Each number is 128 + 24 x the weight over the matrix's rms, rounded and kept within 0 to 255. Layers, rows and columns count from 0. Numbers have three digits each.

# layer 2 attention key, 128x128, rms 0.0824, rows 92-114, columns 0-127
147132096109124150092108129132137166109127111104129127124092135117127152152145147091120114147141127137144144117151140133106112116123082127123127142128128127154123113108136121122158153099148115112099154134131174126149139129089141107116133134133121161139158060169119126108155119108123152120134102134111140125121125106133154143152134144115142128160132166096118148171108120120150107146098
120127117145139152141129110141098148095168075143144157124093123100170083137111183077118128100144160173114095103123127157113150111115103134118153100108133093132136124122171165112101081115136115105190101146132129108171154157120115104104138100111141138084161115126102142134177153144119141134113114140123157141139125136135140133133141089117097138135147131093172135110134118128155146149112
154139141094152132160132101104129138132119128132131128135127111103151088115111135151167135109114124128140123125130117146135130116128118088136114127122124128101096144128129133132130129148126158140112118124098137134149104113153095120120122108139151126108098149152125130140132126120112132125125159159128129120141118138141142110136140149154117118109143126121139121138128130140115102137116
167134122119144156146147146114107164132118129143104126152145120125121100125115122096104140117129119138131128120114155149127139134158137099135157112127109122124146082123123178149134159133146152119159086151136116112123130105136142121109111108118135124095146124136132103116133118130131129128151136147105147116120120117140140125130131087170101147150142110105165132132136150085124155139147
144104130087092137166123130146068113116127134123157130160114133147125075102122069090108133172093131131184106150115143167135071124161102104160109116141148181128100173107164187119155191140115109143077111101088136139158115112139148090190114178176158052102151105120103150182136098175094156187105162105097137152120158147094147167087092152186071117173084186089106142124100048150194217112088
145134159111213131097120125123105052125110080132107125163122104106141150124153155132137151143170112128196173131139115149145133170146108138102136130114165110123169050084098085139131138124093118163190097137093152163154174072128169162122175138159137106126100171149132108152124139160137132105120084119140103144132103092148092121159151157118147138136119125098151124149134065069157088095037
141090106101161136126141132129150176144166154150160171154153152146099135135168160099119153139098137144143127120127124131132134127114131137150124108133141082133179106121115113076142153136073175128112117116078116118143109110119134145100146096140159092185146139117184150192121161151103154106131151149091125130136089111056123106103122146130064114157132119139146149132123091082146110116059
131139170132144136119111123122144110086110131109169203091098107174041112125069183133127139187122158167112181130106108162117092171170106075165187087147084163118153156120093075142125140193124113115154132117099126121078104134180152136108094085087164120106156138094103175109111117123123155139075120069119120194189114136113154135073125117074115091079130034167190143185141095147132132169116
109139140099107119182139107168099091148128138122107100140130175112118148084174096138088194155100076134150164090144154121096105172116161117156114119128120125159110167125133149141139071126145087149159184171076106126145117132190114145111079129150053132156121114114117075139179092171126129122119175069129054093116115130133115147190137140108108123135135163120117172095166163136141118118133
147113161168164165129123115111108152059106056147180128096170093136126121122137132142166157113181144145136101185105142124167109079044186067114141152156167106100153123104136109101159151132137149152103107124141123140161154151201115082106121177162152114138117123117116130191156109145144123117088096092101089215158101076108140162134131131110149120119107107078126109072080094124130121205133
194145194117173150115123111118186153147101149096157132121116143100130148107146183135112144172194109103071092184086128142117140099087142162166091114079129148110157077117056120157119079119082073152149180170124109078084106128136105089191141175133093127130192157122197130161121084144095107093125118068150130152193144073070129129101134145132157133096164119118114099193137135083126125035154
173165146118131100150102171164099166117140092106113190143131100111125082107168181115112078188187091128156107097123142126131144175125121049138148133137139121128114046118121094090077192156190084107065145205136074097153125096149136113160157127084183119125160139225161092124131118140126115095132131110147138115128111085125131077069094122122094107160128153147131135145189129135158115156132
108103111142170089150091106072135068116115120149130176106174076114121097171155133135132149189108169111213137113087152172187085164188139157151078152127159080108175142193166163154109084099196161170123128055131101145109083124088121180130078122073157130050094124169177112076133068130118103156110148153167136176190157112134120091138147098108144065128102111061175126129085119144127132163154
149133163124197084139097148083066153113132159089161119158154144134078149137073144151127129177138082125120186167115148185090107095120154091183165095130160133145102166140130121185093163147071164144074110152135119128148168130130168119073149096127131169171154178130124081104119130166136157150210138119108190074130122038157139145152074045075129084156146133094107098127131077134118117118087
098155182115101141078107111190129159144158106151141133141093116135168150112138168108069166102172149147067159138111071116150113107080118137079124128101139108101067124189115081093155079135162136134122108153149166110103100186124154165145157087057118201151119093135136099144142129098165173067109183142119149163133153143128092106170176199106079149106140133203165123063153132110184101140245
148067158073107101115158108112106099184161157094082119113131147102103149155184112163103086155121116168126136108123176166075115165191132112173102137153149098142102102143165143120164153194178098112153132106116093137130084106105085101105063135141138158111132060181163150118175070143090123143167170096170133076127162139071179065145129113140133180150110084103148148161087114135132158103150
186131109080196102187117173140081153191122128161148092117190137068120142153131168128143096159134092172121099154192116152136123123114131172160091140117099173107099150159147153152134089108097159164136113145125083167091102053117141119128150114161083085096182101101165132135119124100085074099143058148079138189113137140084119172136104115096137105134130152086107172150112190071175053147167
131107109154146112095073116123163083054192070126145103121140150089104115087118161145114130156141124206127160090144113123076148098102146140160133142146082166121166084130124138115092136149130158144141142100153146100114124126145110060110117083148143102127078157078087138190124150153177139124179119152115102151110106056169115154161074178153110154113154163136133144114114130091129144117110
147101084184106185099143168145129118083051094093099137113056155135096224100074092142188111173108119145169141144175170131123103123164131098087137127108075188109197143172167126090067125103081143189081113114118147146156098121100151170126086108094102090167092117135138153133118133121167104142089123118094144107117071183101103103064188154208156154134145143120168078107164157153111150111083
040153179163164124120069169119146113156095138134195108165168147054134063095143150097148128139165124153104145123108091173091141184139135170153130159175133164106147147142080094084132064145123096082119144184111102083148090098100152103121147084102097124130157179097196137131150117104138143097058162126129114126128102146079114122142144168140103118123134164161105109120113094169073155115167
127109113114120169174128136078181172140118149100094171111190091134075113139106144146097169170119107113139136168070165132192075063098075079131121148154154132119098127094039116143137123113082090150112114098179131112139161110209169092154096122140119133153148074105135183155101076160099145157137124160133110113119178151126143148097151129200093084079171160170166125117138101139139153159142
108117141060120159152111165131107154167144061135095138167134082144182151127135105103150141121101084109069129133130129085112120115162144130144166141123136101103153104152123109123109146172098118150116093141134175138140083166080121154185121147059098121136156154171178129096192128136083127149135088100101129128123137073085101189145140166085114118138112092110124129122108117189099106106115
123139078053127129153189156118069133133128143076118118107145108132138120107144149175134111166114133113110096089136103090149124102199088172192087156165087159145143141166177139105153115174164083193148144168092121130148142099135219172115139108114168095103136114109196141085070130150062151077121130146132198111151141104161088124133132142117125114114086102096119130159142153101144140061157
# layer 2 attention query, 128x128, rms 0.0802, rows 93-114, columns 0-127
115095121138147138141177135127138136141113113149089129163102062164153138114157132118137115140111140145099150074129114169109117117161116156104149161125120128121128143174174172123130126120149172139117100089089108130084111133091137144105100120120133130112099150168169106138132129160087094121120156097149082115154148150145130120166141157109145153166101096123148143115045143144128113136130
134156093127128111154126113123141126129122131117120126142131128095143129120133133137109107139106102129121110125130124145108126129154118112117121138119104120129130104133143139121148126128116127128132125099123110149121130116115125110120115129114125131137151115133141134113119120131117129152121134130150136134125158136126147105131109129134129124147121110093106132130126120127120126103145
144123138121122131123153130092125135143107134123096120125131123176150133142127117127099107129110128119107099107139150135126114134142113141116116155148130123121116132118143139112155145116111121151125124115104116108127143125133162139096101133162102117134129142141124106145136149132126132155140118142120085124157119136154107139110126139157140131145103120136136131117099147103129141130116
142124151104150127185135148093177206149113144168117089127082100091080149076157174091040108078143123107122130107146107150134143116183140166118153134088098119115198126092191137120094052126058159086153140116128069092190089093148084108128074133151128096130117199141122125081109141160152094068177160115219144152125156083194127127131173098067172139150139097200103184102094169142121097122158
173117139163118147136122094069132153097086135130071138125141136114088132096160122117079126191177121184093078161175070164142158134157120110168164147160127089174080163168164171150110118121153141102096147146105128173158142098076171076103100178164136105100124150126129100137069161160147078128145157092116094149108098149142153151112058096120118129144094130155118158136080182093096098175166
161087082164120053128165165126147119138093122136092122150082180107129126069160180087081156155164167175150135075181032096143127154087161093119107137202143109201103096130123186102062153151144111080156134092168124128128116159097123132151099130137102100136161098133129093048144117108131136160113168105147112127109172144138158151162129108158120152131137129134151149130092141123073112160112
108115154113127128169138125165097102174146113193151086178162167148145172116188103065132085094096098179116109177128129116097094148026097172109119178093127156199098106175157142087098064137141142131152085153142113129090118180117152141139109111059141075117141143119117167117115117105165141151184180165165188110157083153118071083089076132179130167071146107112161139126148137172129105107096
110128155141108147130127171108151110123132164197107117138072147120059130093158142094146160150143115067171153139151141081095131161192130116105117140065140147100108112141156024169134133096102154081120158145098160100149133192088066141132147126094078163140181161181115145125129152166167087115098094137158153113131159189146073122164092098144134088119169167085127167102110085106182151138169
104091108122146133102147134133101167139094084132162146160103118137110075120162105053069141121141145167159176125100084138136175087147096117128138114123125129082075185106142173140104164130117150095155060157116142105161096153174135120135103138068181126093091175097147152155151142169150159131155155142104158071091166164076141108078144134116100162109093132138114113082150056106080142198104
113114165113055120110089124119088115142127128067173170201124163097138240162100104153123145119062119135154142182100141074131152114103135142103126132111218118189002122082163122129120213134095105115156183141127127125198165073175191127164126165122144170081140134132093121099096105137195172165165054158037099141110114140107133150041088222195192123114128083088143122154159072117160143094101
192138143117082086101121105111131125084183152185169104149130116121146151137095124076154085135071151112177148164171068183077087080147130109169096074097131121182117071090086108180050124188150099134197141052075159150097115214144071121167191141134140121179195141104167165141116123149140172164121148144157164132099200131118063132094109163167115137160109124130155173098085090116067146112088
226118106111162140129132094164067177161117148107100095180205139141159144198177131147103127124153121100119087151148123146108159146144090141106086118080180167067193083139098099113126131110129106106086092194127139084115130155110112151143141040139112167110156126108110146122142126109106191115134121166179143100090138040132183127077093164203131150130110105143071148106116185166140130107130
106101191127126097148116130119196118144187080129122102100106084149135174054152178059155105170171171187097138130175067132085093129149093168125134120120161139185043064113135133200165191087153093145148149137148161187095153148104184130092085164151136124106121162105161139106123176057140123108055121097137117172134121148162095106147189153097187130141154110134077199081065129148063114154153
072085110132154182102110171124068152123090099119121128164161147172091079182103081130255162109044074050188134090052145112167145098143070103177159156150144113167142111150073222134102154107128120125131083091152107111129041130102207129153151087118109159116093154109112146188073126214076150120125096107077101156146118184099188120185102081156124158117183169154114079147102056129115114126188
175116140206083107059175150128169122123111126096114134140099097149119171157119132151072161103114122079082123122148133136096041199132134176039022083139091137099134075115104089136125095134081146126102193102201186113066146139165105147092178104148071183199165184143121106067136134092162143119056140132219087142169143106135125115101132163153150087122174133129094144174145168092163189100115
170086099101072136137088123083125151126117121142126167179126175118162192137143168113155159136138154141084086159112173139115116139164100121115148106094109117145118108113120129138162098097100100162099189149101127101152117125111126069144167138160130118065162088132085125079148154157191157190170073089136202127147125109076088175010120131153171122165100151087116104164149120124123098121130
131109185196161144181171067149137161138079135187134162083134064163143119071097165097121147093097203104088131126067099138115158155085067097106119126128143116129041133129146129118061140123154164190095132153062139192107121158125171113135115180151098089065166083134162093085190136122138125114138117106127143089129075185148083119146082060153115115082156167106148130078141138141153152123124
114124158134142108150169112145129160107128145137141147110159155089151074086158171102110098060183118174151145161108086141106110194108159122129152100148172124147186170102105172070237124128119102126138140142038136105134150140127062104139167121113109112172129155101106162128159065083099061050131184126085149160099033072134144069150145107111082151138136091159174061108173132201112153146198
160099144048149073100151128141113118142099129073090155206096121141132174138168155121194109110091107149130162135142117139169129092143165070078112129069166164170140162133109141133099156109117129101114138081130122141179153138097094158163157159102160184151112168096125141118094096165150173147159090133072096166132115118082129168133152085163100181120174087132106117108101049162182054135091
103087114102135096092157136133103131137154088163148084111184103137126177113133113120083094147154154095092172125135133138129104109049161105138114137130150109137150110145160156141154189142181086084110070106128113167088056197115132126185101147160116130125170129130107092113113037123139135140157191113082083100135137147063165092124155200096169159116138174116106161130151117123147160088156
135128144126105107139119153128080117143118168116120127161102099111105178120201211140118169139132127119135119104144125129164120088118101176135126180154212136120085043111080146126158153162147099145091119071094094135205143111111184144134111121152119112147101115108133133135105131132058088127118116094192173121087136147103198124114165101027147143114064100139069172142088123098157051139111
162075115082113143136123098118085112137124157111144106170178128112160157101137149165132149122055129074139138106061171145122104140152136058118117095042121163154121116146184104141172107133166112129110208128142166118111130103090171121083134155203146120084100143149141166062143073159101087129157126087175142170154140145103145108179109133094174053164088126147113173157137125125139164169136
# layer 2 attention value, 128x128, rms 0.111, rows 64-95, columns 0-127
117161151122113095121119117111113115143119121094148102179135111121140139125174161143132159152128093159130150129092121117154078118143085097149112113099131167174111165126119133095120119143118132180088126097133103161124102102111181116151162142121147190134148121122145102149106110137128147140145103119117159115119109095142133122180127130117165112114146169135158129120120086121132112133118
147153143145130124118104139152118139140088121122155132129096148106146108108150158068131111118166141128141102136160177159147091109089107150116143131113160153145114132127120193174126140080147099081101131133090130108086126101141129139153105123161157147128156121112133111120177148158109141153112115093111135144117107104117097101113124143123102075152143132086181077121142117144115138165113
063154090111143075080126106148153157152142123064157127165106074098134117152115144113123111136115195119124172115122124146125131131136135170107131165171158142153115086171138149142133163119128098130098130095108110163106149129125126126131150148112120136137195077142150116112123165146118111097069126156132161115106105175124144117134159126090097095075130082118087106119101094145177109140109
122117128141123099126127147068123131106119149102074110158095164148132145125118153140114130080150136130094119112097103132130132121125147128148116110130138160096147170162107137111128143139154121145112146092171098136122126094140132130135142178131105117118108148174140116130124143118113109142112164137136095114137169157087137098105136161145183105110167144132104123131106094066143129124139
097093176152100137088149101117168125187110132103139138100148106100095113079135140100139158102146119135120125150148121157094105145094068138083101072098167134169137111134156123131154122082106152139109121111151151137127092099148140110172119116199142122132130180163132148165147128132146126130120152133109095092103134146153097081162151125094157116150146190170150109157171080182125094112130
080109124091138115115142116160144147136099116113119105155124110130159112155114118144106106165102160110146136138137155124096135126108094123131157142114116083132102151098176129143130115141151114115139179134110138140135097156170103104162135112121198141090137087163132091103164107112140114148119139160107143155129138146128152117126167118095085121121125139079178078113150109160108122139114
172137106087105169135138117100122112137130154141103180133071118047171143085132131083105156160106125116114077162103143162157153183103169162156115120107125133189112140081136128114118126119108158127092142111143132110151128102101133135104124110089124136140127120094132141104138148097107077149136100093094116105112184163118162146138138130183114104158173177109132115108118134115116146178142
086156185126150151135107130138097133176112069081190127125131125119138160110178144117159127084144104141156105112123091194161125128154086154096068102129136130142128118154137115152147130112126098172134108110150112095120150160151157137126139158136156115085107174124136108166141129098143111109114128159108138102113131126123082150130144111121144096098165128149152133118134127128148117113118
119128148160117150127134106114107134118132109123176143116117098129140094080160098093126133153121120157078085099121151133125125138101113148147158097125123169125117115089117146168153159083131163096131154124125111121146138116107133116098113116118148165153123100126140173124168146125192139125132091144130086144127121083138148101139141095120121152133159154080146105123143137174120094122142
115134115129144146109141134086167156089130093111144148111120140119128144134137155138109116098127143117155079113124133117120125138152108121133164206131129172111121136133149126115136107149165101147141132137159085150126114089125114153134105127129124117128117113100130163080184157102158162074093119133123129130108083119145126151135156145071112107113144102127108148114094138084162117119123
177140124116101161131163107113113092123120167127145157125125131117148107121134139125117156109133109132114097139129152137162102126150126151134192132154102124135103145123062150137113138112149168113104103113154148104139162130107126114116113091108110096130124130165120123119150099164077155157155102109125116158119090127133107111154117138156152137157119161094161119136124103187155117131114
104095136109179119143117092117149141138110120112080131147109130105089149141138101104138117103168125118124142141133129106089142148142171058094118133133135138108144177136108144152160128185124119180122127092156134119107110132172138172139094113141168131140156150081175131079141100130110091113138156127124099125136122104135140107135119130089101157110136110159072099105111155127139155112145
163117118141158116132123119197085139117134106162142168148120167149102100170112106197101156128112121113135144090131144125157091172133123158132064158146141197123088134134152085130120130144129096094112098114133114114142155158125138142132091134116128142109126135117124165116163134133121094151164141161141176132117102155125171151085132099141111154089147087128109160080126125100131102138069
119147139160159115118098143124100127093121115152159125166156171158167138112124100108129140149153130159136107120129157145147122132125127122130133153141132086184104133128117137114149136144118112146122128109120086077136154132108109139139128137121116129144157109119136108110129116128091088132147151170130134124111085097101121120155157137100124095166171121122109202122135116100136150142109
088134129155092121136113110151112140126106134113136153118148142114139146078102146154121106099105145153163101118154148110137132120114145100156099110113178104148132160122132162132149138143139122103171128095115119160109133101134093123137169114154151125130124153132125113137164097114114146156119173117146088148150086145123101106148111176123121160125094159091122094125171139156137123087089
134107172085145101117109145088113160121156147149132126161142134148144155163099103150102128085140147122098106126108191115126106115125169119175153117115129113140133129087146132117173118161106120104162138102155143123153174120100091138112152133115100139116125144103168060154167128099103128118106156151158139129162122095171164131150133101095130098129135146152111117126140187093144158175125
161139114123129113092117157114113134144108103180148124130135128138091144108125125159110112159117109100104142114122114147133126144134149109144134098089123097139123131145136108100119158123095120151120133095120151154123132119129091121169153082129110140120116140151146134103128089135095165115162135141151173119135134130155117094100142145141128119090122121118129139080148154137139085131157
139107200146122074110114118183123120110143117121135123101139131128091153125162134120090115104105136142142120078142135130148115071134095151147072121105154132140140096118145159174114155130114124126109123146137120130109128101140124165190150120149135106143115130115086095141144118126141110079122133129115132168142137124136170140168124104112149142140109147138131132113126127158161060168108
132155135146114165126098161140136111114130114111138076113098151149097169118121112191181140131129135102105128155141119111141125124121132102140110148186139126119115116103113124135125138159150142162132128117120110154107135111148124098111162150083100124124116155095141123152135108092144113126115122149098109119123133142115150160144128150110140177078150115145131131111132138109131091157110
136183121120143200132131136122108074124137114126141138129123103105122127127145093141156104113149128132166065120111117125149116132140127149113109091151132149095131154124155164171102100152092145156157124140149166108127124156107154111089125140117121138123110155095087149090142123162096085106116116103121127124108131108140141109119115103193127164154183164087130174104150164146135164097160
128104096089116159124120146145138130149100098085150106158135123112150116094153099107103094149157145136106067111136121137166107082120126134100112107146112123150140116142134154133153092116121093117143119112142153142104116143127115111122148117182143152150113143145118104114117156149117123120109119128156128101175135155130108109123137145165102085187101150167144110132128095149172181122178
126144130130143138101091159075119114112164101134142138140101131111140138127132154133140146144122150124100166159105133151091136118130161140122097136122113143090154172147111116114117113138137148203092133130124119128130127125109144125136125165084101110169125143119096141117104129113132118092137135104136084118132091132148119138146114153123153140120160130170127124074125127185136115110163
110118136171098172131120136134070110116114120157097168098136095076149081116127155091111110137123130113106136100183136172113119120124079132111123129183134140161145128173165143115078150126100168131114157130105097127140110125108146133130110101129188155134133083125117116129147148156128086147134090090094087146149159119128113094155152100138135138120151128133159122170159130156110128119154
164097107147130153130151087151107102160100123135100122145097153145178137136139130152105143117132080155135146112127118123119139150123161144217107129146096113026131126147141144134133103115126150103161128127145123157131128081127117111127157076134058123139125144129137136097147082125102129165159130083172100112124155132175170096094113111157137158126105141133110109150122205108113151095151
143119101145138149122103117120093090135119086136125148136124105125116098122147136148170138110139105150123117152150101157114156149121155091120136109135116107106151162121140107112080108111124145105126141119112147153146122125168156122152101130109095086132089164133105104144174110116105100158126163116103144124149119098118143109124120133199151119154162148110099177111149114167149148153149
214110125144089129130121119128111097117132120132160172146161150097142111116126129133098088153107126111115111144154122101141128164089152095105163131124109126087115147144168122136167128150150128167150165133143091106127131116107120116171110116137179154091130153123131133124140133069092139162127131151146133097098124116117135113095152096180103121125157093139124138101134086122107184158129
131172115127134160103122161172136144111098131174122114121120098146095160094143105134160099126120151093097144094103128136121105121137107137127108152132141152149194136098104165094117102107103151138127101147132110126103122168146119120132128139110125143188151124084147137138117158159117100090105128103133097076118175100183140142141097113100127149125090107122113142110127148146173119130180
158135153114129141136167098135138141142121174103097155153088090165088137112153106093115124114125134138116154150155127137137151153153119130141098105093118129111143134125119122105137139127142136136096088116115103102149094129162165140131104142156118147124131146097104148153075102092125121136105127102161117118113154154129121141138102133137176169161120115152100140119125087159141137103132
159134104132126130086094141138086121097139103147139137116101157124126080089121111112155142118120127166118099181134117102139096108127118111111101130152153151134163159119107156132123135162128134121112141128115132106147160122146135111155152126123102109192101157137115145147135127125129141097136106111111074145097142103125124123137116106174108145125133149121125109112150133164102149131140
081106112159094115114119149137107141147169167120133138097093131160131113115112141082124136120156184108156123089148115126118130131135152113084121100144156098166130138116132093109152139118126142121096130091156135113110145151154146130153112118135131143139126101114162128178106134117169103119146112082157144138134117118138137123116158143128143157069116139161139136146155164121108157124117
120075119127115109125158123107100164122137122098116130165147083144160104100132187098121143119124114108114174163127109141137120112080143099139146150100163131134114123129131090143134116085100147128091126125098136173175098088115143109127113099153112135144140115148146126080130137163107156126143159131128117125145118139107117145164127145123154154128090122108092117153141117164146156074137
135127132101127123158180157119109147092118124121130142126140078143126128126140134100110145140136101123123159119130138112064101143096159122138169107130159130103141150131128104153155157160117118146122135136118138128105087115137127105129089107130143145072143136138118145076177136124115114172119136126104156135100125126157133119131143135131120139108129125131146102136153098148091145163123
# layer 2 attention output (transposed), 128x128, rms 0.0932, rows 64-95, columns 0-127
133149119076138139123119107149100129142137123102122126146103145116140143160108127131131094145128132109152135154158109140116122124128139122139126123135124145149150119117127092133118170156139113128124147138147171105153149158146111132167139099117123121104128109138122157140154111160125160110106131154106115128115122112092153134120127113130115130116124102129108091116128103114134149102122
138111058122130178112129149147125092160136132120110154085150121132145113179111122095108143148113122082065118096122117131098138155120119102152128124141097161124141108197131124127185139105100110160118089127162110130142115151082126160062152094139078133116125131156167114148154154093168127128159103101153104136163122150116140112150108167098191144154096145102124158114136189115124139137100
158106107154148169127154124115153136141109127146130112130134175164108150106132132101122130141135143109147122109134107117154088159098105124108089110116081093118130156142130145122133146158127174158109162175138147159097082149041099125122161094097070137134100140076164195130175112136114129135118110109114114149111184098086100112138118139163114153130127188080153140140128146119123185088156
142123109130122138154119106125127133150105109101139124137124138128149147121156158120109104156125097170122083146134149117113124157156137115131106134116134099148124077140143142096125094143153123117164139149110121103103134144127126125106116104143142126158153115111121131151122070133101133115146146128139134145134146131115142124107124112142121156111077105132123114166113134154125112125160
135101071114151151132102129140076080163123099133169154124136123134137175199108130146124111120136130068143121134079161086165127111143106156155179161102117141142114122110165113103088134139154070173138130185150145112176169187127126106135148155118104135083134114115110119123159108167149135151116109131145088119145118117086111154089123129133138119097127121084102126106119140121168138131088
139115125144146157124127140138102130115177096162129105109118160148068110125116119125168150093153170138136105106131143127147158115122102148112136130121102142100139160108105125124142146115074124138110143139137131088118110081100139137127171144153076138140106127112100162180117152145150129086120103095118115144137100123104117170132081140117133150115137167144145123133131149100098147178133
117090143173135143140117106150160128122160118106136097144177109146136102148125130168132141137141103129133153109100141106097114091152149109134159084110122165102136094132135107117142117106099132187175156149145133111133137114150150131112127142134133085111114145173127140162133115136122132137123119126169124138115096063100137122117127097077169101135095085115139133150159124166086117124113
149124080102092129114145112151133117134108157129096150146112113138172121198103139152099132165084136093096123115159147109125122143120133141130145130137112129131118119139129085132087122143132142108129166139114146121131150162122132142127155106075081144135137097118143131112164115136120175164151136140096081137109122121120165098065131150155117167093116112092139102147160153148169152131089
152153104155132160096086174136142077172120135127098120089147168128094154168100120102126095112105135084163093129113099113125146108138125103108137095102180136118149098133148107133142111136090121210183128150177138136152145152150137139140154144168130127077128124121124105181135143115117124148125059121136150094144131153094151107132128156112175100134113132102145109104160139087114145124084
147125113127095114111124143136132091120143135127114127139128114123103090107150129118113127140114138122140148141169107128161111151097148120129089124135143083115136116127111118164119130121128161134135105123120137151108143163112095123126115122148099166140113161098162133140128119155135152162143111118138151149116168135099114087097162125166118135155127146130144085122149132149122126099116
105132147139157101115126146139131112187142126111126141102123088148141107159134122112086109118103127132131128157116116128094143105120118124148120145098197171104133145133182125134166129110136113148159108137098072136151113196141149147101080164133169113095118121147141121140169158113156128146104160132153104083140159137150141120164130121106106098106097072124138160089133106115126091132110
129116109161151137142138129115105120101115102131112113148117100145185191121103173153094178155094146120127147118167134109186104183143096145162096130131092098118125104154134136110105132123129132149113119097110157135110119095129104122129135143135095123174098074135138129127109120127109120107143137110170156145157148138090094166109108097120128116134138172140165120139129107107119106141122
118132176130086149112103148120164183095117133112089093181095092129149110088137154097154142152144122157108103126133077116114140099172162104121139092090129104068131173149125154145115099127128218075124140132121160153120101099101128138117186105090166143138114113140159110108094138136099143123114145128084162166091130143119107165147127169132115135189154101134140109160099117179087171141134
142112152102095180144125148151133124137113121100099131097135104114164151135117137119113153122120114139087109139159128138097117134124162126159122105129132157084152117158109117137166130147125156096127092114124120140093146142123145136131120058085133138133131167113157142123134115135095150133121150114098164153125167144160148092113129146132124163109077125114145103139103141137131120126121
146124100134166118138123118126142127158108129133119134108134138142118155148173145122128111133154136140109127132141133100125114155140099146105137131131106140109167113128086096148140109112157115111096120149127106112087144174142154123140104163127123138148084107136125103146100139126149098127096105108121119134142175141121130138125126114139117130127162122128117121128097149091137111148151
097145134155122117151161125118129131112139099130118103094160117117122109159154154125110111143149111145150174194132105118132115141094116163155118137134114142149158107162089094126135109128156131142098071143097124105060137090140107094132112142146160140142146157091131201153114093154145097104160142116130168135083158139107102144103123132179137139092112109162154122140111114152118064116131
125119132114130133145126144144142128128146157098118119146099145099128147130107128136141116132151122139164103131121138095139120117141101134139131138132143122104125115111122144151084116142166145116111120131146139136139133125138126100134146132111144106141116125137108137121133104141149116114129103117125120148106137133123126171152138130125097146137149124143092121115125109122117140131110
143166089110103156101132112116122119107107107127109108175120144130153095166124139137154103160139128122138129127118084137124135155133145106120149111164105134135119167119113099144150097101152106097146116100141132153134150106138150123126091151135091151104134165131168157170100143170134126184142122138146131137120107121086110129093132172160116139144135132117112097142095100103117176083112
136147132139096118115102117164142176098102124113145142139095140080155119096109139137111104131127152165154131134141134103145133133139126105140096136122111099112134151121104126119119121140139147062130173146129165106083123101146111123133128110152118144174151073124099141100120103126133153097143145156144136127123123128122118116142121117148130097135139155149135148141145116150108163093198
131124150147156098143127109128153139118121129117093141131147106117142131114121138177070174163087142125092156086145143161099146122134171095076146122104116145121127116098123100123111122126125158135157129133089085106120150121194119155140103152127148096123151115157168123112122166091126111181157132159111140154149152121131111118090122139094138110111084097119143115129187104148137121151108
147138113135136142127147112114105141173128159130120141110158137133129125165120137123088131139118092101127123113114153136119128152121124139131139132116111124132136101113161129126130152130110104164119119154155092098135142133087115169146092114135087120094144105116156125116172129133120086151127133138110108147138144083161134099127111123145166158118127102107097159134148150097153105127107
121122137108131120108130106107152147109108139111130121088107125141155160111081125148088116155115113120143137148148112126149118150180120133123108122112138099137115095106168094113146127149153155135180154105104178116113146141151090089117118134156179130103107126126141127130170128109122140141144132138143128144129168119112144114120123097137072135101144123102172102137167106106146150098113
143101126132121118147129147107160133150126161131102145118128112149140164138103065101150160141106144136092113078085119083130139122148149120141162099110137120109109136110111137090186142112112110152152129113128146142165153155105136155127117130118110101090101166152166130142133156085132126156093123159150113132151146110087127131112127151072165100130095151086123120116104143137148190139106
154161135134144094164159129132150111138139138144114093145160120100091110116172110167128111134100126146139116136128144125149144072151108108108151131130131143155142114125114134119110108129119133123149120079117079156133107108158139124119107158150169104147145132166108139125062114124128108109107133161123160107119116137120128154179147118132134112168144106113124155134121049146121104122135
125095120118141156173128183149162119140146150096128169111141091147141119116136068135129147158119172125123109084133144123128109101185136113133153157130154143123112098137125145148109124143148129137157119115103114098095153137147128120086140134110148112127144111156149150099118143148141142128142125157145119119110175161127092158109117085074132086116071098117115101139138097127097124125114
100117136125119141114075137155151144121103163116074088108109113137102159133098135112141148136165099120117096102137155135109101079132134188161117114100107117077179105121164138152098120116115132118136128079110144099140164117152117139126179137133117099148106105137131103145141135166132118080140124123133087149133141123161163140157128150116164118139098144166135117148123188109117119153113
096103137127099110152127117106161177107139158101090160141190129090172172136115109115117148137143102144162148117119107107149140172157137112101155138134148099141105143124128084152139172157109106133103128125140123162149141093091111141153111135119114114123130129148126176031145109126127131150125153123123173156144104125102088086087148157120092122125166149107106133131113103105168157090114
092144070102126113136094126153136132142098151108114132140113133131151162140095144142141122130116119126135127108089118126146131117138118147129146119140139138151111133134130119152093136146118128124171157109106120154164170132132149140173137126091114115105130099127156117084148135165108135129136129125152148105131123139125148107102152104117081125126124122119107133156113141133125127104114
120129167171129167152122085108150123102102117109118150096130094128154184126134099137096123151145145123128136128134116154107138128134173106131134111128114125105085108102161114139124117104129130153129166099131124105092120139151127115109092171136151137124129122141167106120153152130147061118132121137147103137149118146140136129118124132120126093122162113105128125136125135112121130150117
151099134164115138174124151126136141118113137142159131094132141117146167128144133155173094148153112123111145130111138086121125129083112146138123128148117125148094104146135136124151109125135120129126140144115135151106148129112125117118167127106105131093118119129091126121148101094152132132100127154103110086099108117085132147121132123155172136103149146104111145147100137165116135136125
126154133110186146142140111133121105156123126148143133132123143139091162162121093114147098107111123138155144149118137119115148158141097145133160098124138116113128135129141132092111108187128100178141151143144123162105155164116152103144092173119134138100127131133105145159131109154109099147083110122138143073109143128139125117148126104124080125130137123112157123106091071103123108141123
080109122125115135114076155139139119155157138143130123106140142130102106121103149129146132096132154140120122141152147146150146105134080179143134154133123145113120130128125164126102125120135148146123110103108139125133137138126090162137142131134136099153085084124142106137107119124136127091141120121148123121153126138117105149152106138087137130145118139135156153102111143136105112167114